python train.py --n_head=5 --norm_place="pre" --rope_fraction=1.0 --init_std_qkv=0.0387 --init_std_down=0.0 --decay_fraction=1.0 --final_lr_fraction=0.0 --dataset="wikipedia_en"
Each number is 50 + 15 x the weight over its row's rms, rounded and kept within 0 to 99. Layers, rows and columns count from 0. The size before them is the row's rms in percent of the matrix's.

# layer 4 attention key, 320x320, rms 0.0455, rows 311-319, columns 128-191
109:67 65 18 20 28 53 18 52 65 57 48 27 42 27 38 59 45 32 63 41 42 67 43 73 61 51 72 46 43 46 55 53 45 53 60 42 70 29 77 46 42 61 57 66 54 52 22 60 66 24 63 43 57 58 49 23 54 39 29 66 24 51 54 42
110:37 36 86 48 31 46 51 41 60 85 41 74 41 48 58 55 65 27 64 28 26 44 56 51 54 52 43 65 68 39 61 51 28 49 44 52 43 58 57 63 42 53 60 42 40 58 31 48 49 70 57 53 51 47 74 27 58 54 67 54 48 39 46 20
104:57 51 50 45 50 37 47 47 60 54 46 50 43 40 40 72 48 43 24 75 78 54 43 62 30 56 29 24 48 45 54 27 32 50 37 08 66 49 32 47 80 84 65 67 45 48 44 31 60 56 68 51 64 79 37 56 40 31 63 56 41 52 46 65
106:37 38 32 27 21 59 59 29 40 63 41 38 57 73 52 54 64 45 70 42 47 79 31 48 54 44 63 55 45 49 25 61 31 20 51 35 28 54 37 50 30 48 40 64 26 27 43 60 49 46 77 47 49 53 60 53 66 12 55 53 19 46 61 52
109:84 49 83 60 47 36 21 59 49 46 51 40 63 62 77 35 23 44 43 37 68 79 70 48 61 33 80 36 50 37 54 38 75 37 56 42 70 28 54 23 76 67 30 32 39 60 53 82 56 66 41 36 38 74 37 22 27 63 63 42 51 53 44 53
107:30 43 59 30 58 50 46 55 35 45 42 45 65 59 26 33 43 61 52 36 37 26 59 68 67 56 46 77 56 42 63 49 46 62 13 43 67 41 59 46 43 55 41 73 50 61 22 54 50 64 20 60 46 65 73 68 11 28 50 67 37 33 50 42
108:20 62 50 58 34 58 44 54 49 62 50 40 44 36 63 61 53 51 50 49 60 68 40 30 37 55 29 67 41 26 44 28 49 33 92 51 40 40 54 62 68 41 42 25 33 49 53 42 53 54 47 69 59 42 41 62 56 71 33 46 30 71 54 26
105:41 69 57 65 50 44 66 67 30 75 28 88 30 42 41 62 50 64 28 38 44 54 19 38 62 60 47 66 25 42 52 61 62 31 41 59 55 42 46 70 65 46 67 57 38 46 57 64 48 78 68 55 42 37 32 44 68 63 47 28 38 43 68 28
102:70 63 55 58 54 28 35 30 63 52 68 55 71 39 59 48 65 41 64 05 70 57 68 39 39 72 25 58 62 43 46 78 62 19 40 63 40 34 56 44 47 58 76 28 61 40 42 42 60 41 49 54 34 75 55 19 58 61 22 44 57 74 40 66
# layer 4 attention query, 320x320, rms 0.0445, rows 312-319, columns 128-191
110:56 70 30 42 51 67 53 53 50 47 34 61 50 44 75 76 41 59 33 67 30 86 56 78 38 30 49 57 62 70 58 66 70 70 45 46 35 13 45 41 50 62 49 69 66 76 54 54 52 58 47 63 28 44 30 52 41 64 13 44 20 50 34 82
103:26 81 65 81 42 84 57 19 57 55 57 17 15 53 68 77 44 50 42 66 72 36 33 55 59 53 53 40 41 41 47 65 28 72 77 76 63 24 53 64 53 65 39 48 49 53 32 45 50 43 65 57 49 20 48 68 52 41 52 48 64 35 42 48
105:73 52 45 36 51 80 49 48 14 45 59 57 33 63 62 49 39 36 42 69 41 47 48 29 41 46 53 34 51 66 35 79 38 41 46 43 71 48 55 49 36 47 38 59 30 30 66 38 34 77 35 70 61 53 44 63 36 60 56 40 30 58 78 67
108:65 47 20 25 32 56 67 32 46 70 29 56 51 41 38 52 42 23 49 60 61 47 69 19 63 27 44 62 45 21 54 35 45 50 61 38 51 45 50 65 45 50 36 49 47 53 53 55 34 59 67 42 21 30 60 59 73 60 33 52 50 68 18 53
109:50 44 28 64 82 42 57 41 50 70 24 44 61 36 75 29 66 53 64 73 70 26 34 22 54 53 74 69 36 41 54 30 50 39 53 47 24 45 35 43 56 55 34 79 52 37 28 44 44 55 42 17 72 52 46 47 35 42 63 45 74 37 49 38
115:34 51 59 48 47 33 43 35 40 42 67 34 50 25 66 69 55 54 58 61 61 52 36 62 55 71 69 37 32 39 24 54 48 24 42 68 82 35 30 54 80 50 44 64 63 57 46 43 36 55 28 33 48 66 60 54 46 50 66 10 49 45 06 52
108:46 48 38 48 54 37 56 27 13 42 34 46 43 50 50 55 47 50 63 59 36 53 50 36 31 68 53 45 44 22 48 50 60 34 59 65 46 26 35 68 50 72 59 51 56 52 74 70 66 65 41 69 45 33 42 43 67 63 55 18 78 65 58 41
104:42 21 48 76 52 57 47 67 30 38 28 69 49 43 56 61 31 69 35 62 56 56 60 41 54 59 48 26 21 39 72 39 31 70 67 26 20 45 46 50 72 60 30 37 75 80 40 60 72 37 24 71 61 27 43 68 55 45 70 58 35 66 50 46
# layer 4 attention value, 320x320, rms 0.053, rows 256-272, columns 128-191
090:38 83 44 54 81 61 47 49 48 31 58 50 33 34 53 36 46 81 52 33 42 59 32 38 62 47 61 50 53 27 47 52 44 43 63 40 49 40 57 74 56 37 35 23 45 17 49 34 54 60 62 51 58 45 48 44 67 32 38 44 71 56 38 46
093:59 34 64 39 26 47 57 41 31 72 26 74 66 69 35 57 34 59 63 12 47 61 45 28 49 40 40 35 76 36 33 38 50 57 99 57 20 49 39 47 45 56 59 59 63 68 41 65 22 42 87 45 47 30 45 34 48 54 56 46 39 66 55 29
097:29 53 45 53 51 46 59 49 61 60 35 23 39 64 46 42 38 54 71 19 67 35 74 63 58 46 36 67 65 36 62 68 76 68 19 64 56 35 32 60 48 40 39 63 65 74 56 19 41 60 46 57 86 39 27 69 42 54 53 30 60 70 43 49
095:10 35 34 61 56 33 40 45 51 47 69 30 31 52 67 64 49 65 43 38 78 47 21 50 44 46 39 73 53 76 72 67 51 56 66 57 66 20 27 40 30 42 55 74 34 57 38 54 44 46 46 58 35 70 79 43 39 43 86 41 38 14 44 36
095:43 42 61 49 60 66 41 44 57 61 45 69 52 25 32 57 29 55 37 65 58 73 18 46 33 47 74 55 79 43 51 49 43 55 12 42 50 63 64 61 62 38 76 67 35 45 46 61 62 51 51 58 69 30 68 50 47 42 47 53 27 40 71 60
097:25 50 68 43 57 63 22 40 60 55 49 30 31 27 51 52 31 64 75 26 59 66 54 45 40 40 38 50 75 48 37 35 57 74 36 62 53 47 46 49 38 46 71 64 34 72 35 64 22 34 45 55 43 35 31 39 60 37 53 32 36 68 67 58
098:57 42 39 26 56 53 55 75 38 66 64 52 71 56 64 30 34 79 64 71 35 37 64 43 64 85 50 33 53 61 52 50 31 57 59 46 28 42 54 42 57 55 54 57 38 48 49 49 69 75 38 65 50 60 41 40 50 37 54 53 56 78 60 41
097:43 43 45 85 61 14 44 11 61 41 66 23 76 37 50 55 43 62 76 54 56 72 27 54 31 45 18 61 39 74 51 44 56 30 46 27 57 55 57 48 41 28 38 65 84 63 56 55 36 64 51 34 86 62 55 54 74 67 38 78 65 65 46 46
093:43 81 46 68 31 77 48 62 49 69 50 36 58 23 45 51 58 67 73 43 41 53 41 44 37 38 34 19 46 43 33 57 71 42 50 28 39 43 54 72 42 42 33 43 52 42 42 60 45 63 24 59 64 46 39 25 48 21 44 36 47 33 33 54
092:60 52 40 29 62 46 72 47 71 57 39 60 57 99 73 60 26 39 53 50 37 84 51 54 46 71 68 22 52 69 56 32 48 31 33 54 52 70 80 41 57 46 61 34 59 41 70 42 44 73 64 56 25 45 42 60 74 61 72 49 45 30 54 58
094:51 54 73 51 55 55 66 45 35 60 67 25 53 58 66 39 62 45 66 43 64 67 50 74 47 47 57 63 27 61 66 28 58 66 42 38 54 79 60 82 76 42 32 49 78 45 74 26 75 48 56 56 37 40 70 44 41 58 44 47 50 64 56 38
091:34 40 50 33 61 41 63 43 37 69 41 38 17 32 82 52 67 73 16 53 57 47 67 53 53 45 44 79 71 55 54 73 53 64 69 42 49 29 85 44 59 53 39 37 64 53 22 28 33 44 53 72 80 40 64 61 22 37 46 63 08 50 50 19
091:39 56 29 48 42 34 55 61 50 29 50 67 51 63 31 35 35 23 52 57 39 44 43 46 62 22 31 59 65 50 61 72 69 41 49 28 84 95 52 42 50 46 42 75 70 34 54 53 47 45 40 64 58 52 51 50 34 59 29 43 51 55 52 24
096:63 19 50 87 99 59 48 70 46 45 70 54 53 44 48 53 44 32 38 61 74 26 64 45 61 71 51 59 29 55 44 76 62 43 77 43 46 49 29 76 18 45 57 57 55 73 60 40 44 44 69 46 31 68 42 67 63 52 25 67 48 59 67 45
101:68 40 41 49 31 41 62 47 56 49 65 60 49 35 49 49 34 69 99 46 71 78 54 52 51 66 44 83 49 74 39 44 43 48 51 34 33 46 57 59 39 69 54 45 66 32 45 24 34 71 44 57 54 39 68 58 22 27 21 48 49 36 64 44
099:39 46 42 75 44 55 29 37 34 40 45 52 46 36 43 50 63 56 69 67 60 11 33 68 48 70 67 51 51 50 65 81 71 37 53 45 55 19 49 34 57 18 48 34 56 57 83 42 38 45 42 48 54 48 15 31 26 67 57 51 63 58 59 44
097:59 35 43 56 73 44 22 68 43 74 61 34 41 45 31 47 46 43 62 56 73 65 93 36 43 35 67 51 43 80 56 71 59 48 50 35 37 75 52 34 33 33 81 47 67 64 33 51 50 85 34 42 60 41 52 44 60 37 44 22 22 43 62 52
# layer 4 attention output (transposed), 320x320, rms 0.0381, rows 256-272, columns 128-191
086:46 54 38 54 40 55 27 38 28 59 67 73 61 60 77 49 43 51 73 55 44 46 56 30 48 48 42 36 45 40 45 36 59 25 66 27 67 57 40 46 59 75 52 41 93 56 60 53 50 54 49 74 35 53 51 35 59 37 42 41 65 26 43 55
088:32 48 58 53 50 33 62 77 72 56 60 69 47 40 60 48 72 65 52 40 51 47 19 63 55 54 41 59 48 42 46 50 65 37 49 68 45 53 47 62 23 74 28 33 57 34 13 38 55 33 55 44 39 59 63 30 64 59 63 39 63 48 50 56
095:45 40 41 53 25 69 53 43 68 78 47 77 32 45 38 39 49 39 39 66 36 80 31 46 48 66 46 43 34 54 26 39 52 68 57 59 47 79 44 64 47 58 73 71 09 34 52 64 36 39 59 26 68 58 49 71 50 34 40 56 50 57 74 51
094:48 57 27 80 53 51 41 52 44 60 60 22 23 37 60 49 58 40 54 45 63 68 43 72 34 65 27 28 29 62 67 52 21 66 51 55 50 40 51 54 61 26 58 11 54 79 60 39 50 46 51 53 43 38 53 42 79 54 41 39 28 81 68 58
093:57 24 38 58 42 37 52 40 65 30 58 55 48 29 45 45 54 22 50 27 28 49 46 26 62 43 35 80 38 45 42 42 54 45 74 23 60 65 48 38 47 59 47 56 38 67 60 42 51 38 51 56 84 71 71 64 57 85 50 72 68 55 52 69
090:66 54 79 43 47 41 19 46 38 71 68 80 58 48 50 44 36 28 28 24 21 55 67 45 60 83 58 26 42 81 15 41 48 34 42 41 65 57 43 60 59 37 20 46 38 51 55 52 55 39 77 47 56 69 49 51 63 62 43 58 74 43 71 38
094:67 52 40 60 55 52 47 42 71 50 52 55 44 55 59 57 53 44 62 45 56 38 73 43 52 31 48 83 82 39 33 44 72 51 44 63 41 49 46 54 53 59 34 30 33 48 62 60 64 63 39 45 83 59 48 71 71 48 71 20 32 38 25 45
095:48 72 51 59 30 60 45 60 35 84 49 38 36 56 56 45 64 58 28 64 48 55 52 58 53 77 62 79 35 51 44 72 53 89 54 52 56 40 51 53 44 39 15 20 69 54 40 55 40 62 46 26 58 85 42 50 59 52 51 53 39 44 23 35
084:66 28 44 51 69 31 34 38 34 49 42 53 58 77 52 67 36 48 50 58 44 40 26 40 27 59 53 73 71 42 33 63 45 34 39 49 74 28 51 58 35 65 69 48 68 44 72 41 57 40 31 62 46 33 48 56 74 87 59 42 43 20 62 44
088:42 65 49 13 33 35 47 49 25 60 44 72 51 55 45 46 48 47 38 52 71 32 43 58 51 68 36 40 50 38 60 64 24 69 45 67 47 52 20 65 48 40 57 35 32 35 59 37 48 75 38 46 66 47 51 33 34 40 26 54 35 33 35 72
089:53 60 50 80 63 67 32 27 66 60 31 68 52 79 84 65 70 29 39 57 46 59 74 46 23 39 52 42 41 40 38 67 56 70 60 54 25 27 61 58 51 54 39 83 53 44 54 53 45 45 64 37 39 59 50 72 68 33 60 74 58 37 36 52
084:40 36 45 74 37 69 44 52 45 56 51 82 44 22 47 48 25 60 60 52 51 47 50 58 73 24 44 57 66 29 41 43 41 45 76 67 69 17 54 48 33 36 64 71 41 48 43 55 47 43 65 36 34 36 64 39 58 60 48 61 55 59 33 48
089:36 56 46 47 54 57 49 38 40 76 50 51 41 60 56 39 41 60 29 32 58 26 71 12 31 41 39 33 57 47 76 33 37 58 74 39 29 53 41 48 39 35 75 45 36 47 48 27 50 25 29 74 54 66 54 61 60 66 54 49 45 66 47 42
094:42 56 42 41 29 75 73 42 35 59 48 33 70 41 22 43 38 58 44 46 43 47 53 46 54 65 70 84 41 72 44 60 27 59 56 51 54 55 57 33 48 52 45 37 37 36 22 58 58 25 59 30 46 25 17 45 63 55 26 62 44 61 50 49
093:10 44 55 58 55 41 70 50 54 53 44 23 65 68 55 20 48 48 49 48 64 38 30 63 46 79 26 77 51 46 52 58 65 63 14 49 33 33 70 24 24 52 26 49 77 54 32 57 73 63 45 58 38 27 62 29 77 34 33 40 64 46 47 59
096:56 47 51 57 48 33 48 33 23 59 72 40 59 55 70 61 55 53 55 54 66 51 80 66 49 48 35 65 16 39 32 88 38 60 56 50 64 55 34 45 42 15 47 54 60 31 71 52 64 44 31 35 62 51 47 88 61 48 56 49 33 51 31 49
096:31 52 70 37 55 57 32 67 55 56 38 30 34 21 71 51 59 40 52 58 68 50 62 65 68 20 46 65 46 40 46 42 30 61 30 65 55 33 38 48 52 62 67 36 61 55 08 48 62 74 30 63 29 52 58 62 44 47 74 45 71 46 60 44